config = dict(
    norm_place='pre',
    init='trunc',
    init_std_qkv=0.0311,
    lr=0.00393,
    lr_mult_up=0.729,
    batch_tokens=32768,
    seq_len=512,
)
Each number is 500 + 25 x the weight over its row's rms, rounded and kept within 0 to 999. Layers, rows and columns count from 0. Numbers have three digits each. The size before them is the row's rms in percent of the matrix's.

# q: layer 11 attention query, 128x128, rms 0.0982, rows 57-63,121-127, columns 0-127
# k: layer 11 attention key, 64x128, rms 0.0956, rows 57-63, columns 0-127
# v: layer 11 attention value, 64x128, rms 0.0938, rows 0-27, columns 0-127
# o: layer 11 attention output (transposed), 128x128, rms 0.0845, rows 0-27,64-91, columns 0-127
q57 093:488526500498499513502504512536483511485511482426505490491496505475496515456480474455562492465521513482473456489476509447528497478521482538464508503547494525462548533527482496493457540479483527486504471490500478465525503485496521478503515544511525521503480466536505507528486517471485491526508535446474527475475489517502544456514502492500503494515469539496495472503532484489519540531530
q121 088:537476512507512481460464491537499463459544429452497509494526507495499521502481470499494517494463493474538506465495477486540445472503508547416480480493476431498508523529534518498478492506476492436490474472488532504517479487506495511510509525502517493500464509521483517469529497510488473444503483507493483499503478478495489491463504549507508496487487490501531494525484486485522516499483
k57 101:519466512533509477492524515476517497539465491453530562490484519507521502492519475536485519504492553482517485498542465536511453478498492542512548514451452458488453502466470477522512494520484496488473488501500503477510516464542483529482543510479518453497500492527485510473458486524502532491467519480468514514496496464483484500492540506495483474491490476457503500505503456483471495492452
q58 095:519505534512503464548502491522509498542474524508456504492556492482487529534497532500476549495476453508470490491512527486484502512501467534490505492524500546473512491477469517513526479525491547510514519498474511512461526492508525484528481486520502529461526552547492562464531474510515496523493493481508539541527491520501496506493470501513552483568496525488487485476492504529479528489543
q122 101:501524524484533464508497470504450516521476482466498512495474433490500468536497514523519448529509506518510505520468529481485526504545513545499518526464542485514532497532512484489491540457483525518502479525511491469584540520533518472516511495495479523495527538512497531466513483509544479538519515482487497485492513481517503493541482518514530471499504511515494479494529533476469525513544
k58 100:548485478494493482548567500487484518471496437493547504524537487444493510482480517508481512520505524504497540495504508480468498479486527520515496472530523472522518509510492519475495466493501484538515534538551476469507551502530493485534521490518460507525517505468521498516489489489542501507466474491478503525532494537517524508562497462471537517476503511447489510456513510511526496490522
q59 099:524480488509533510479506540536503489519535450449491463446467510520495491497469491509528528487509498476538514466512526472528481529482513490512452454511500513525486508484470499463519473521485460474513480472434465515583496535506516532482481531467497472505507498474541463508508497544541503505486496470521483496478482496521503503504501477501497525496499533530549498524528499499508497516517
q123 097:505529518502517511514517532482492485476534482471546517491529520509519517506521499495480466476509501474499550526484490515548503496505515494478436473498529494477459497461496488459460483478478476519488504499490520504531557514445458497501490504488476521488470528454498461484572529531489503488522498499494484491450482510566530509478516484506483510494524475530521533444527493530520510498496
k59 100:507520430481486476550483491512486481492494490553516494496539538514497485527509489480471509476470457465509531509499499478514501471493458507486464481548511466537497514513469475492487512540546511451505521483491514495452522496479479435535472505517473485513466518468475488502465559496452506513467472474465514528506479465515520498509516531503524480504470488477509505527505489485486509533502
q60 107:464493555477488483499522519475442493561468457508522475515476478476489465518509522513519505493495500537528488476530500489485468486535507493508529489492513556539503487505502488503501463478515486485504562529541511485482504523475509473477483512451506492480521535511525475471523449483499487515476544554522504474499481507474507496528504494480503446448527531479465515475497519496514534478490
q124 094:544499494483493488483534495541476486539466495535503490526497460515481511458467487523482524501498536483492527501459454474541501472473522507489493495468549503538495515503504486531504502504497451504509495491502509476485522515470501476487490517455520535484504535507523456433539516461497471516492526519499483497465521529534478530507464513481512466483498518482466520480446497434528496507536
k60 096:553496529507586478524489482481508510529490536499505497467511502496510516538528495485528480493562541517486488474520490496528481479509481487502519513467543485525518495465513513513528512522488487494547537554534497516500474519484523461532512525473500482511518550485490516527489539522527495505512536466475512491537502527516496455496491470519490490486572501531516459534504491517484520493523
q61 106:478540473482554513475502495494489503506487530512502494467497491487503489500503440478526497512517579512520532515506502506524468522544513490501496510522514499464535520493486494481539490461495539541552487497503516462547466503480524521501487520496503525504503498533491496454484497472523411489502511548521465504454512516518501495498510461479471539470487489538496485502483482473530536488512
q125 119:476507450483524507471483516505503445441472538482553473514481494549498459505476470475459521519502508459526485520478529507461459495522505534523511520492451545450504537483504489497501502451466470462511484512464541477489475486538508489490474517480498504504496466480491539483469516474504486516500524495511539514497534531454512507481519513505517505498527513537470505494531507484523520507490
k61 105:494536511494526509495505495467481463509497480501456510500474468539516514502528494462502479547505532540517492546496509449481489496519479499536462492533528494503507477472514498455497447464491500493523488482507531571484522484497466540508472486474510523534509488493449509489462479544505483441513507508526524455467548483508500489495456497483473526496501477489519466464522531498480500509475
q62 114:537502525497490519527482526480505487437487470499474507502481505486504497513510515499527480472479551498514489483457497488519514461478564528500477491496510530483522511501522529509481502552497494461480480515528499481491505565488518482487477479499510487481488502520455511480521484501528527515560506509501506504478496495532504587512512519502482497525432470488511500484482527555481443508543
q126 099:488510435511519490483481484514461486510511511497469471497472509530491484463494458484495483463480528524462539502528520507514490455498509476500452502530488525487501531479542454496478478501486450477534465487452508480465481480538528551512495472481485523486496530516515518533518534518458468496508527534533481468533499505498506504510521487504444519439471527497505490497495510462515508472481
k62 102:534545503468472512470527459480508504490470479506465468481484475546535454525479451475499465481513511499510507495471540453536530491453538539477485464516534518529502548494479500489496523470501511466477537518519484537469488482491493492501558527512546500490548531494476517500529495531491487498490531504512534506501498507514495501452532519500469507489526523516494521541526487518483524474497
q63 096:533522480498519508522493497452507513492482451509478465484514558509500508532464494480497533525490487482522559501500512473502504493502528513479472510474500511561515498507504520506526444484480471515563525505480541517488505542517509482507500505475518469492572465477457485500449486484468473506508512515479498468487534534490463540473466476502520504467497475496524543500485507530528495472514
q127 087:496500457470494515503465491477510456510460533509485509500537510508520524522492476473489526470468514496515493480484475504513538533482500509446518561468502527557538502522503465511505494501503490514498459510536513523452488526481494463520485513473498469521481509539523529520482461479465516481527507557472506510473547480516474483515522488492501527518481472490452581483492506487483502485505
k63 098:508532472458485514508480476539511556559487527524528498522497483518486479540543460485510476533506515516479506498497518506504497539511468488492509510494530525526498488530540465536519443500510468526496536520487523484517516501478477494491512473461526500501493547550502542492511461524470529504471476499447516476507526540494484492537495496502488489445542480514519519505512454504480528468480
v0 104:499503544470486466498516470474518491529495509531464536470471515511502493510539458540486497507491453509515484450480509513509496496501543464515508466472518486474534490538517492525493531514508462491501510540459530482486502465507492553511472506553492472441504454531514506500521493472548540541503483504500517498459499524488500529507480500493485485481465482494464531549488515500505511551470
o0 109:487509456497513498519555492483534492484516517534454517517542494518487500514486545480504521521548506492522500522501510544502527492475488477485517525492481475505487488520501501528512512480530503494469502497505438503541484533498458480509491452466469519492467488459488486521536466522465444508447490514542509505537487501514482519466478534537543531527483519500523504461513519504511548472463
o64 087:530497494487508527497448515548523535563521527494485527491471466519497493488520526482516460482499528490514490494573525517522548495525507461486520487524513527507460501484495476492509505512511517537514495501474487515488495468489480496494480507452519525504485479553505517517524544522515536495524475513521497470474507486493504519534560508496497473494536527518485499548505586511518511523532
v1 109:506500484533509473446461479484504491495491458450529447472494461479482524518465505480472450458545517474535494498490484512510498527499514519531500520471533465478519461505457499527529480480499497496467487519495482496514523521514522538561512509514482486489494468524455518497510475495443485486495474496521503535499524504539489483518495488495507472482481528529503524454459506501455559502491
o1 111:470516487452542538526474503469505501518491511493501542493456484507492494508530473482521522519522467457447503516479490484506545491518504507516532506516464487520526546524507529510497525488495531519512512526504465487481496515487490496516471496461513499455464507509510483477548485498547494512464502528504460501527486480514488486478498440518506493429514525485494494564450456456524498488502
o65 096:550484490557466501484558539527507504473459473529454483540565483492499503507446525501467527501481473537518481518527481497479491529502512525493499474491511489487514494484464470525550540470460486528528501475513492490554505495503488490484504527486465519478552519468476502510491476487525472510498494482515537520511462505485506532470506510517514543520532492521499481501552504526509504507515
v2 102:502452492495509533483459542496491504479525469478505473514491541485484520543508485475520580480506516506508505501534469494562466487433537470517433490514483483518498449508513550478487497508526481539479500496514501502509490511508478491449475487491521499534477542524500528515457498492502484502500516536531505497508502510481491514508472505492517512482507511529476498452476514521535488547530
o2 091:480467447526491503531488493486495449486551482481510501486516510509502453485516480526502510460520501522506523484507499476524506497485467500504491523500531485501510497504544507508489453501500462477474482484530529511470516559541536475517528482520511547479509515490493476513472523473474543513549544553483512471471504516511494503516576545492490490538498520467487474490498519511460454487473
o66 094:527474507509478504497491510514481517522440472480500470504480537537488523486437478500542477473483535479541493506494481489491498505528535520460501486528521531503469506497482498510498487476471466425546479446496503544500506481473526520517491483462538501479498487515519506492506488527481451510489466483525520512481482523541499501480518481536459472500475470544497482515480498507565489467499
v3 103:535522472514500538496485492477520454501557499466479473515477478543523515539503527482491489482495477454558548516471479482502485503460518498505471491526508495480506512468460559501483532500511498522496468540542464494463547486488500538504491524477494536501445478489489433522477481511508485498500513533503504505503468504504474488487536520520496477480501459527490545455506510487514492488519
o3 114:468520514496501493472517489512462475533487482504542556460528530501489418512491491487503517501458527469491501527489518498471524485517505463525523537524530483501485490469530485541501481484497555453509499525483518482504483520501528528455533526504538482516511506489478524526506485528509486539511480513472458466523501466506495518508487439473442477475491507521500500496484505524452478475512
o67 094:511477489480495533485493474500495481483467522505465463492464503541531482490501515488500494497509477535457527491492486421491494474524483515496485523457523521526490517489478504526485520512536485515555512474519497531493500516476448441552457483537513504474501467466501516528462492457530482482519486518488511434513505538478467464463492524460501520507483507531495529514491507498539508486497
v4 103:498504524488478464552469488529512515474513434558533478511511516532484507565472496526510489510487421517479529489501464515532479500494551512503509467465492521518511487503505503487480485496507558512509499487511474480473507504510528513487498510493481510469497441469500502542471456485550501517478489477525523518497491445495509525496471534487469528487490522507483529496516466485518538501504
o4 102:496529486501459483530493479465517514532502451498505506530506497515501497553484540507506452522531475450499520514472508491524524480465472508494515496548574535452494485529517509531531467492512468494516473474511512531495520530487499527493491477450517508519524451467467506530530519515473492490464456498505488507527466503489528526481534491489536481558524515481536518518484492505523506500492
o68 090:477456510496534514507496510536476517487539527495531558470464498509459481471460482516514500527501505533480481502504466447499493494484495497546518498491496515495531542514530534486501508546469461497503481483485522503531495528525491492505525538525503460481505566508519487527508476513506477518567460491489509497519490512501465484536549466497495515464523498524493504508452482524447488488540
v5 097:541462487523478514505547477473500499534513509479485553519524479515515487489522499509533511488558499527435538453473497495490541499506469489512497538527521493526468547490489478503470477484529512521510515469540494478511512472505555504502473526489480494513489506493524527581467457521492522576480522483483505537517508509525493504500544501474508477506491496488508531479497484498507512490502
o5 099:506506475473508490497488454565496495525528510492513517489512489457513535522500481515493503549476479460510509505495500529548487525495538504514531491477560455476469472543481501481528491488484518509512478503453524532478514480505492575478527505493482513490521483519501524512506468541484464498512466475488531544476518499503483496549491542496445488468488464495499475490525514529451515486492
o69 081:495493511484469486470525511410492490473490494503592487528479486502502523472536554493506454485489491532500451511526506491490476502547519504501505537493528494469536483480485523503520524509498514515534498517526469501520527491465506497465552513539509475507502517478471528487487533476529518467471514499479522508507510503485478508470528486445496499481501490505512449478492507501473519449511
v6 099:470489552503523518508512511510478498538531503520529535520473505489520521514507476493505500480529539509534515489523492491482508500516529505465442463488467468491544524531474510458498454504485472493473476466494480501530484495511464523512480528433539492513476526468463452494539534452530521503509500514503530479515521491509510467469518511499536476517487468479490530488465507450513498529458
o6 097:489534474496472476472535443501515524513480472517485510477525481550500503496515488514489502497480478513542536467501498533549454482474521469533513526485487487486509516494499506487508510530515533565523503516498454490501463516514512505507504507531498494505549497431495469500502504506532486487496488437512450484486511512469510554530512467501528517511503469469508508455475498458487454508541
o70 104:537479517473494521494489480483500446497450528502472502514464545497508478531454469484526526492485505473507495489484487505506517564517486516446534485522486528523487466520532509530469507523513496499483538500508467516461494509450493516473518504461520489509539539522516551478515478511471521499488511515497506520481459489543445478495499503478503516501503552524489527548519548507495494452484
v7 083:502493503482478474484457500510482518508493519504526496511523498483435495503492490533495505522497482526489505496537491506509454545524515524510555505465506481516509518511503504431417497529506544461483475534528527491545493505491513551519494457480523534535462482504480455514502472476489503480495483509499492527502438505448485476522542452521497501514478471505506508494498496524511500501534
o7 092:547507495559491478505481514522520530508548456507488503484492472542517510491524472545553504472520468487467511524469527551495521487486500454513516516521481531509483502520474557515529476515514487480483506535545530494499482481503490509494477450493458484510528440467487477518471500528486472508468468514503464509506506520499522540493493531497501485524540484522505522532456458482498483502512
o71 089:444507473508554537468481500515468501504515490491496523472481509459534524484517513496457545543512526520508487488504462466508474489495494519523522481544497490476548500517521486482475486487529519513503477455462479491535487505490489458484499498511496511531558481540487510499499516479502508490513543510524485515471481564510504490513452444544496505463504524453539500495514507491521473496453
v8 103:502521516501497494497464509460492466485509497487518473483505463476490525501488484575490515500518527495522467549491491507526569464487500494496579495502478494483538484491460560477496537476457513533534515470503495464485473465511479479502511528488525525484489459525510486493495493510469488515511498489511493538478502481553493512498468511495518542495530502465451525493474523512492449503478
o8 113:463494484554531487494477470452466506525463499477475487494474540482480495517512516477480502533469482515492483451477505473506470482502495496484454510495544493554481512508541523510518493462519462488533509483502496468518518519500534456502521515516506488471503512481465495472509504509503494496515503550454489518474504462490498549444515471506490469506464518521520478480475500476444476439530
o72 086:510493488461544491510494552462503524527495490530521520505535488496485510528510514503450461507540510494517478536482487534482486495513508504496548535490488540493524504476484471518517519506502493550510499522511509501491454547480462536502492488521471506523503542532493505465486485498488482501451494517485511472499516521485494488605492462522506485473497501469493470514519527493480525562461
v9 103:514508495520491494495508489534518529495527491474524474475484526478478509547493511490524531514509537529501516509524515490502491465558559524504498528502491454513490471483475495492539533503537508470484465478449512491525506472479470513488526437521496523493454461536550476511488451510497480501516483440513465567486502473562491483509478501509503500502486519490519513517528496482534514514497
o9 100:497512512500460464532471500510487481493514499507466499540519434520516500474515576511491521536489493521478500470494495509490522516496456507495506509467515528502515499508519487508457455540506527495488550569538506466509513516543544474523476498516537483479483483518481522524510497454533540469515503528494500492493476539487476502497487507476493474525477490473540475471502501504481470471561
o73 097:495464504535507538525550521546472483483538508481498499522479476516521454496493510459466523471482455522506486508489460447512444460495520513469493494468509504489509525517476446517495549492491511479512491459523501488529505488501514493523438509487456506543497482485510491454494536533489543519466481541515528506474518511460510506501527476531513496509506475505514477504497523534480515500460
v10 094:508461525499488503501519466456478523500475499515478523507476489514535484458513509469481520473469493497548445481514512488510457472519524512501471497504477441485503509509511478474517566488474460501501516480545494467499484494545512518534516544570537499485512449491518527529520541492457485519508500560499485518504495476472473502505504501516529526489481493540505464491502498524495496493542
o10 098:503456512558554535488468496488505473506479467469497473532500515455506510501520490534489531455476478488470512534533500525488489474500512454531493560509487481518483490514480500550505505502493471517503512487507495546547505507488481462508499531460490513566495499495506517473516443485519489490486537492470481521490515532515493467478462526464509476469536489509486515484471494504480558478514
o74 087:523552487467469502481544479477529477516495498523479564507499453519472542520504533508484482506505533529493496540514529479537524510503492531467518500501513532515469491487478494494505519482529503477518520556506497504477546464501529490476479496464542462481506544518485501523494493484504467508523529492474513500505502480545511462520513484463501516482470480473462575499534524507521487454476
v11 099:509507494501522506541526459518570457474518499481499479460506500487511500506502479509483522459547535550553510485474525514467452472486491485538492513484503523517462553487477490489503492489518464452479495526470502486525510495475441474505500493490475506527508503512494513510498476499472491519508508555497507463526530465460502508508491508489510525508475511506505488543491492497542481425464
o11 105:472477505492499467531486502463485502490495517496522520519476474473497540495500545536508504542471494479506479475488503511469443492488519525461460478513464570485472513535517476456475493537481525525495540447513477514513493475545445520550453508473499507468496515549540486498486516518496526490497503499478509524473506481502465506516501496487517523500478502486517525507530563505481517467505
o75 100:467501504526523518487541488495511466510519514528485488496503514568506434520522477478466491512515487532477516515526522469544527476555479513474483503473480518524508486454504522511509521492508501470524475513482513502477509514493499510471531461555497487492525459464509541532518513475463478523541472540498543475483497540506518475480502518531480500487504519505450519524497492519556496541471
v12 107:504487507491505484550487471462506559502473498518454521531492501495512531470514479473473520470511492467421502474493468507515544481486491512499518539476506509524501447467524492487514460522497520481511502522506513522522491484499447502524504512481525518532509493468523494470526482520487518560525502511523507560493499436467522555484489462485531526509511490509476518499497501538477496482528
o12 111:512460524509500501466496485491525492536460516463509493503507490495512529536481503476528480512477526531506486521482509546503481492513466499457513464499490499527487503563522488510512505461511515541497485455490506532482475468486513519486533460495473536498530452490498464503461487480489517484479521501474502536478479472477538491481542581536525479571490485531477469476518487469492484496492
o76 101:494502486492518516537494518498527487496498541532526541548490474492497489447481484488496517457495459514485452532488547469495498464524494505505504509537489522512480561443508507469489496516517480507496494506495456480498500452519525498514433518517507482455496546546552508529528543499502477472481470487485509466526510504516481481489484515451512512492450507500496530533511481471494519509518
v13 105:495521548506462527489525476508499488500507522523529507492439463492504498494525488485508450500503501465503547481457525502519538491464488500490481522502512486531493467507491545472483576535484481460519501491495511533460475494502482487495537465519479499494517498512504452486477508455456509472522489467540488512530530490448512518485507481494554528504510470508522457472473505493484465474473
o13 103:495462486522519489509496528518483536493424506495529524508526511499567507481493497478507530501519527507519502458516500471523504440498484487520525536482474519488538504484531471513506520461511513461508494453549447478506494525480494505492536485515496460483536494500493497490486513513518528548516561514442548491491492508452499512529511487482491496514507546496457507498521522500532519524505
o77 105:499551539502528473479523469449538532510548505528439531520500487484483520477500510489443467476470468511511538532478493528505517495499508497496476476533493484511459513509494504496482493487528492554467487486488502522470525479475469537505477496564448509530494518491530495500521543506510485456485484511498528485490529514484491530491484503531497514509517491466542523472557530510525526505495
v14 105:511494502491521518522475495497497449491449485458447447448469552503472472515508502467534482498493490514504447507515518514463513523498515520494483524499513481466516550509481546478525509511509499469490529528529499489468521490510497534502492466509470501494521480529489480458452481514514502516532485513519544491484527534495512511498456484501500500579488477485513517501504522530539554506485
o14 110:451478506487458488529490513520523521509538475520433497529512501519486506495491506477523515497531525502514526458518512514465464498479523548512477474497463543474477529475486518510502493486561523424508497528498515503496490579534464496527511495479505513519470495514547519489528491494495494492496546492496480479505492493533475533461494475541477512514490528531510478512493550510482504529509
o78 102:514452470508551507470531467508488534504494550525498511544551459477485474491477513505499501508460459502513522513550481496521532506542499452496487502483496466520482541508479456504504444515430465522478512495520496514514471451476507494477539470497513523532509493481490479535532508515487501527500497526562468474505530479494490508492463486514520507495498502479481499488486504462530479480510
v15 098:518480549547481441516491517521491513529500497475450513448506454483505494525497505475510455468489478516463527516489489480497479514510524499475505492487492533480481488527461542484513524537529483473498517536499505475502541492522479509506488502449483516520493460481500505519498474454524540512493521545522474499459482480513497491471474572462504542523533488485485468488515517467510507495456
o15 103:453555508477483489508536521499485508506521505526481480491532517541494498496488508513462512517481497453522497500505491495500501500469467484505549470527474512545497553515508507525513497469488528483521502466500491482558505526532474504498496486508467519507534494492491508522505510489488427484544497425479488471477459520506496476456511505511535501568503539469508482504494503560516484530513
o79 101:535457531489497486481476488510521469492562514485518512546509470482482492488529537533476495510517492542503506494493518520488468508538489548501510501476546505466497486524517502483502484479535484524504507507543533497511520517488492459466525462545522484473500570478486562480494511504492513480511465518527495487511532460463506452534539507512507515475488484520504472475441528498499509459505
v16 099:487503427508487474473508504519472520500505494522531503558521512477484503516491503440497507448464455522478472494458512498508504499482511507489494504489517487496480553471489502435482480516457508464528526488503504503495534497469474499501522482487490541452490497533458514483485451504454533463511500543520549464480502501471477494521491527517540468488510480539516495475494486475512526502520
o16 108:517461515485512536501485516482517491522518492472484486487502483509524464484541463550480478512475490445463498488468500510500491490520490546540563480537475533479491500520468523514484488481544521466503488511522470498502500544504492492499489521463488471514474489551503503487539507535540531501533499459446442516516513499477508530532521514489485498482462536469494477533549496503478492511473
o80 090:467534502538510470507479436487492498526480495494504501474499445518487486501500516503467504501477502457523543485545482492495462504502500499458453481538500485531504500523502470496545516556515500481470532462507502475492500486523478514487467506515518508493529532514536509531524575513501462504475480515504482532477479467522488507507524512486477471555499523521479510491459531512513433489475
v17 104:509499508499495478523524488507491511506512535472481499465471502567519485494472493466533468506470445516491460519462520480491520467459474468494508500467502509497502490510444555535518454522524540506523530525519480484489463493442536508516491488477499522508521517521497504540483516532504486516521526485521517493534473472471463500510491450525475527527530551506509527530462479511512498530484
o17 106:488458512538528447461496469496499459528537520474501490484502481484480516464486483508477526492507497523507504513457521443451464511486457487481498481481507509444517461490483499454480518442542554485469484480489490492505477517465467447465476446476506490511523521471492528514513532507505518508481509466483530518516485473489490492482540523500494524503502528526502478543492520504489508477512
o81 103:489523497463514505501511482550486545492507491524535480479465480500527526508532483490480530522508477543468517482538503480493482494520531531535556503489530516475467500457511494508516467521467487522481535488469535502473552507570534560500512504503494455515459502493479532496511432501500485518476505471522477478515524486538472514521499460464508493531515489512499483475503468484492498485500
v18 097:496466492523507485506445498479463505500471460459483444505471543483516511497491528487501491491496478517507497522502444488454534490492471542506538467516498493513530480542515510489534503498512548491523475537498517473478500502501478478504506493494508438503524513551506494525507518460541485470482508549482496534499514444513475511484496533486459510486505465501426516484510491483506550497492
o18 107:454481512483500530536492509464465514533538477476513509491506509500505470526483484526507495497518517524521522544483445497474495448467507458496506507469534520476470536545534463552495493529474454506470487473529502476506478508518510470506512493551523511491474517473492465490506511496487519484539497523520431485496456503504523507454526480491515453545504521491483485487509489506555493492499
o82 089:520502491539491473517493448528530464471506536486455518537530459435473535494549471512496483525503503477502493458503551530518537539499539538509530497504536479493519516473468516471538523517495489507505518503491491467514487481523476527516536486481506455510490527509502494485519445510504511511524507521480467525532505518490492491485482515478485506512548485535529454506467505465462521492525
v19 105:502498480514475478484485482497525494519498520484479533509492501518508513498502479428494446498508531512513535457548494519478555493500512483489484490543501552507519508523499468454436509461485480490524518496532516534538492509514518463477515500489486505458494481471506492475484513523474543473488510518510490535486438489531471511464485481514480491476466483468495543507458494517550508457524
o19 094:527488479481477490518493499535460504517540488497511517515522529502511539528497520513510511487515475469447457516479469516522479510471489510547498509515507512488493494493479533483527476528549561479536499495488464502518487547474485517495487506464498521441495540482523517551504450478478487522518471460525491505513481485495520497546525485481477533482492528529524438465529493510498505535458
o83 106:503549498500525490505511481489527465510474482528503519465485503512497486520498483481473495463507523501550490478502528519497524397547505474475493498516558476518544527444537509467463507474521517517513518515516500466498540471454498491528508523494540551477535483518513484476498507504472511487525499487494497502477517529486515496525474501482505483479553468504509537532518497474498504457511
v20 103:490471490496439466481517487548490480482540507472460485480484535506465503513488477513527498492453472514525498485558479514481502481482509514521494492469526473534486497514554512551486496474442545489501491455524480486476512487558475489495487506485492513494479602523478505523512542497517512486518488484476528505509504479483509522515507513512494487530480500471500489448517478516519482489489
o20 104:504536527547481468479477521509508498475500485477488475539468498481472534492503522530545511482547506499480499478475510571499489520498509486497495499484503544466525500509504493520512471503519471496521474509510503499501468536472547553488463442454526536480474514477457451510467539531468528484500502473503499495532485496485513559518498483467464491512462504491494506507541487481542492517504
o84 098:488488498489472507481534532487489539537441521531462491492497522484494518525505470493480499538519557511552521538472538502535490500527501485488497513509462464498484518470498513481507545540507477462501477513524484508495530524484499500508534490528499431546484497551519505521523515518514503541505500524555515520481516468502464477492541495490493507521529502503511457532474498498528553484530
v21 093:476502498488493513525530463514524465496514507477495482503510465503491516490480482489496524499512538471477496520565510497513507498506532485441463541514494512544522535520492424480518515511527492529519466497482492497488504490468545490541515489544515501517509487521502513489521574465483510512467521546468518484487505495475539546504495527511500513535495492510530522448551496475549521489488
o21 102:520514454499462484480483513549499560516469482465470503540516489485514504515536468500486516556449460499505477538505504507496506540524537521501507542505473466446482515506469457503502464485439506491489497513508527503497480492474511532495511466465529530521519504492513500483479515478478516521541511504509485521476543512553501507456486471507514453488521490529510489459512549493499493492511
o85 096:510487532488518521498451492507549482471493494568498480502500504501479462484513536475508546508519515484505512456489510536491501503490552490542507484486474525509473476520514525465493542520525555452487497503455533520513535523523494483485487537501544515491496515486481500510506473498496487528543480490527547509499514481466471498548455519519507520493508502534461556522514477546477497483486
v22 105:494537473498505534447483477533532503531443512522475497496507558506477499526531487512502458494531502502483493532502463499468474482501504486480551486527486516496478510517466477470501525492472481457467478498551482539504516520493529495470516496545490550506494532516482485451494501455505512486521486505454497521478473494582497507543502537487503520499483510511481498550509519492519523509514
o22 100:482544472511502499496476509499489489501519509471498442469523473493505476509458517543446494481510493512483486499487469461488506549481545499520482468490508493527514523481505533501538498505493476440527563514481548481537495568512516470510486520525485485508474493514511561520475490494515502490525480451542484502510458539491509499471495474503493514484509520497501486516543496548548510502491
o86 111:527524487517460525544493500511513545441472442524480524480495508498493476509488512470497517500499516493479475502518509529503525508541510491478436526526486484480477485542512483486504491494512497524477484479479515520469426449445456514487496468478484532482520465473514472535518525463475479491491525521506504512476511527486531506504513492488491473458523491521551534496496489462457474513494
v23 105:502515441465502487487559491499490484476487513486501438477489514468465523498520489503492463526470536522467482483487508497526460496495533446525515502481486507496531474530490491487502509523522517501494512507541520489482561502529508474487577505541475488544521476517478492502490471486525495554505501496497488468467543529493534481458517513490474470510492468521462520497471481513476474500534
o23 116:503492527543530508491469516511462536527543468520466491496488526480505485476507507536503527465509506462533502505539493510526523524480500494482484533535495499522456490498482517525522528493461464512423458496449509537540497569519481482525523496500507473510479481543528510522534480486503463539489527521514505541475508470523478481496490485535517481511512508476547466490512465504493503518495
o87 093:467497512515521511540483577499489476476520499497491491526514497516493457457482534523488489546493482538482552504521504549494497531477515517486483433514500527531497532497504508487486473484474504513507486490501506528476495494496488519521495491544479529514507455473521482485497483494425500512519467517516491470518482488489491507529492497538460494538479527515500480536529538530543571510513
v24 099:486493520483501508527508473541464508529544501477509483490511539479521541493506490538509457505523425513493522562481524494532535464478496497500512488484503525502448470472508550486530499527512512492501551553451529514475523505551504494522492532528503481496461524509500536488534510513518475523478472500522492498488486519484478531527473540493507477523504547509489531503502516513540497472482
o24 099:486555489485537487522515519483484479447520500468483493476533493530454474499444538522483525499524547488468466499510461473556460507495488477461519501464500524520524512551505462487471506490491481487501517495525483500519474523502537485457504473470512491497506473497513460478487499551497499498518490523489550521492494499476516465507480477518491517554468531517485483531453510505464490488529
o88 093:445476527497518504532475523525523511490510500470536491476499475440475515486539509504505485534513475491505550498515514489497472478528494519542489498507513505519504477484472527501532489539496508476518444536491519522471471494508474473488501492478509460506459527536486495479490497520444487507490502489492477452493519470538478543460546534518516532500498458502480514479517506538527491580496
v25 094:504497484473523498487519510460500485532534500522551559532478460512511528493492498475547466477442500532570481524499511502527516505456426494536499496468492531498499547485494489506510508510477496523481505518498476501512500523488542489484516457446482501505508545511515468522457481501496501498527504505518489480499514493510508551506475506489484466460525498497471462462498484527507454518518
o25 097:528483506539522548505468467491511493476501494510557487490481524508443480501533480499512502483537497491496474465464492477459499506449516498499509473482547496496470466483528485483515518535496522480506458475505476504489518486505434489487483478538528521493523516520521510468511535551485527458494497462451489478492518445487533522510521514456479475496507519506491506481480508470447483468526
o89 097:499472491482471495480498514511512525420495487487476509473480529553491488551491473505456476455501503469509565470515506542475511518518503459485479504527517483452523513485487510498473525463506490535511518483517505488518515539492537527514468532496501507538451464494519498514497522499526534485487492504527464522517484504491495484471455484524509548570475471488490504486506515505535524501524
v26 095:501452504518497486449522552539525523521446497487520518497455486494528501480505493490489525500508424521514570526482515520473499499534517499458513524531531472482499451507496445494508512507527486534476509478515473543502482476463498508505515465512474514498466512506532438505458531509545544484495517493486524483504547476507508509499476515509471492492494523523514499508489518525493489475509
o26 107:472506512529510458508518459580511442495517526497507527499526472512559529464474465475493502519508514498519499496502497538486540489469492490490527484517449509495508536503506509512471520508528525476499479471518530480482513524556493483514487444507546519499486509535489500486515490527472509510522506498521530486481458481504503512543494508450453531512498486476528509508538485504548489468458
o90 091:567489479479472498499493515468465483509547491560483478535502514528476475488506547560494491458529524453502485500486532531537502468472533520546482527495501464473488528493480487493500491469508505489516508530474466464526468538522509504506481538512489529477545503472517464491496516491530532501491480535500518535537526516468498506488522505501527494511524516530504511477503520537465474462506
v27 105:524542515530483500460530500497533527501526520545495442518512462458519477544469480505543470432510532502509507547515480513476539499493480510534474488518506524481541502504504505514501458541494500519504532515492518486532509494491490482527472491529509538513518447476536506500464546535499497503511514459461509545494496473572491522501526506518529523506505496488506496483513479473494514491511
o27 102:500515505527501507465512449489462509515492497442490491475455517525506518524518549465456518568483483467466526471512508442496461477507523492489489507496555507521510525516463467512487504503494511483520521466490508506470522501498482484491460497511514506489529542519485518502450491494489497474495523474469495491483458504500550478487457503480479481502501540557508467460536486473472500527521
o91 106:522501528460471491530538490507464452522508472480497490536521472470529499494532540541510505497505482478467467506506510504498489530518450511473524504477472496495502518493498508503523508516512563509512519461480485477498498531531478494535513489502439573479445484524520498531521475458561515521490506475491564521491502500473510497519510484461520500528490488495494476506465485529459483486492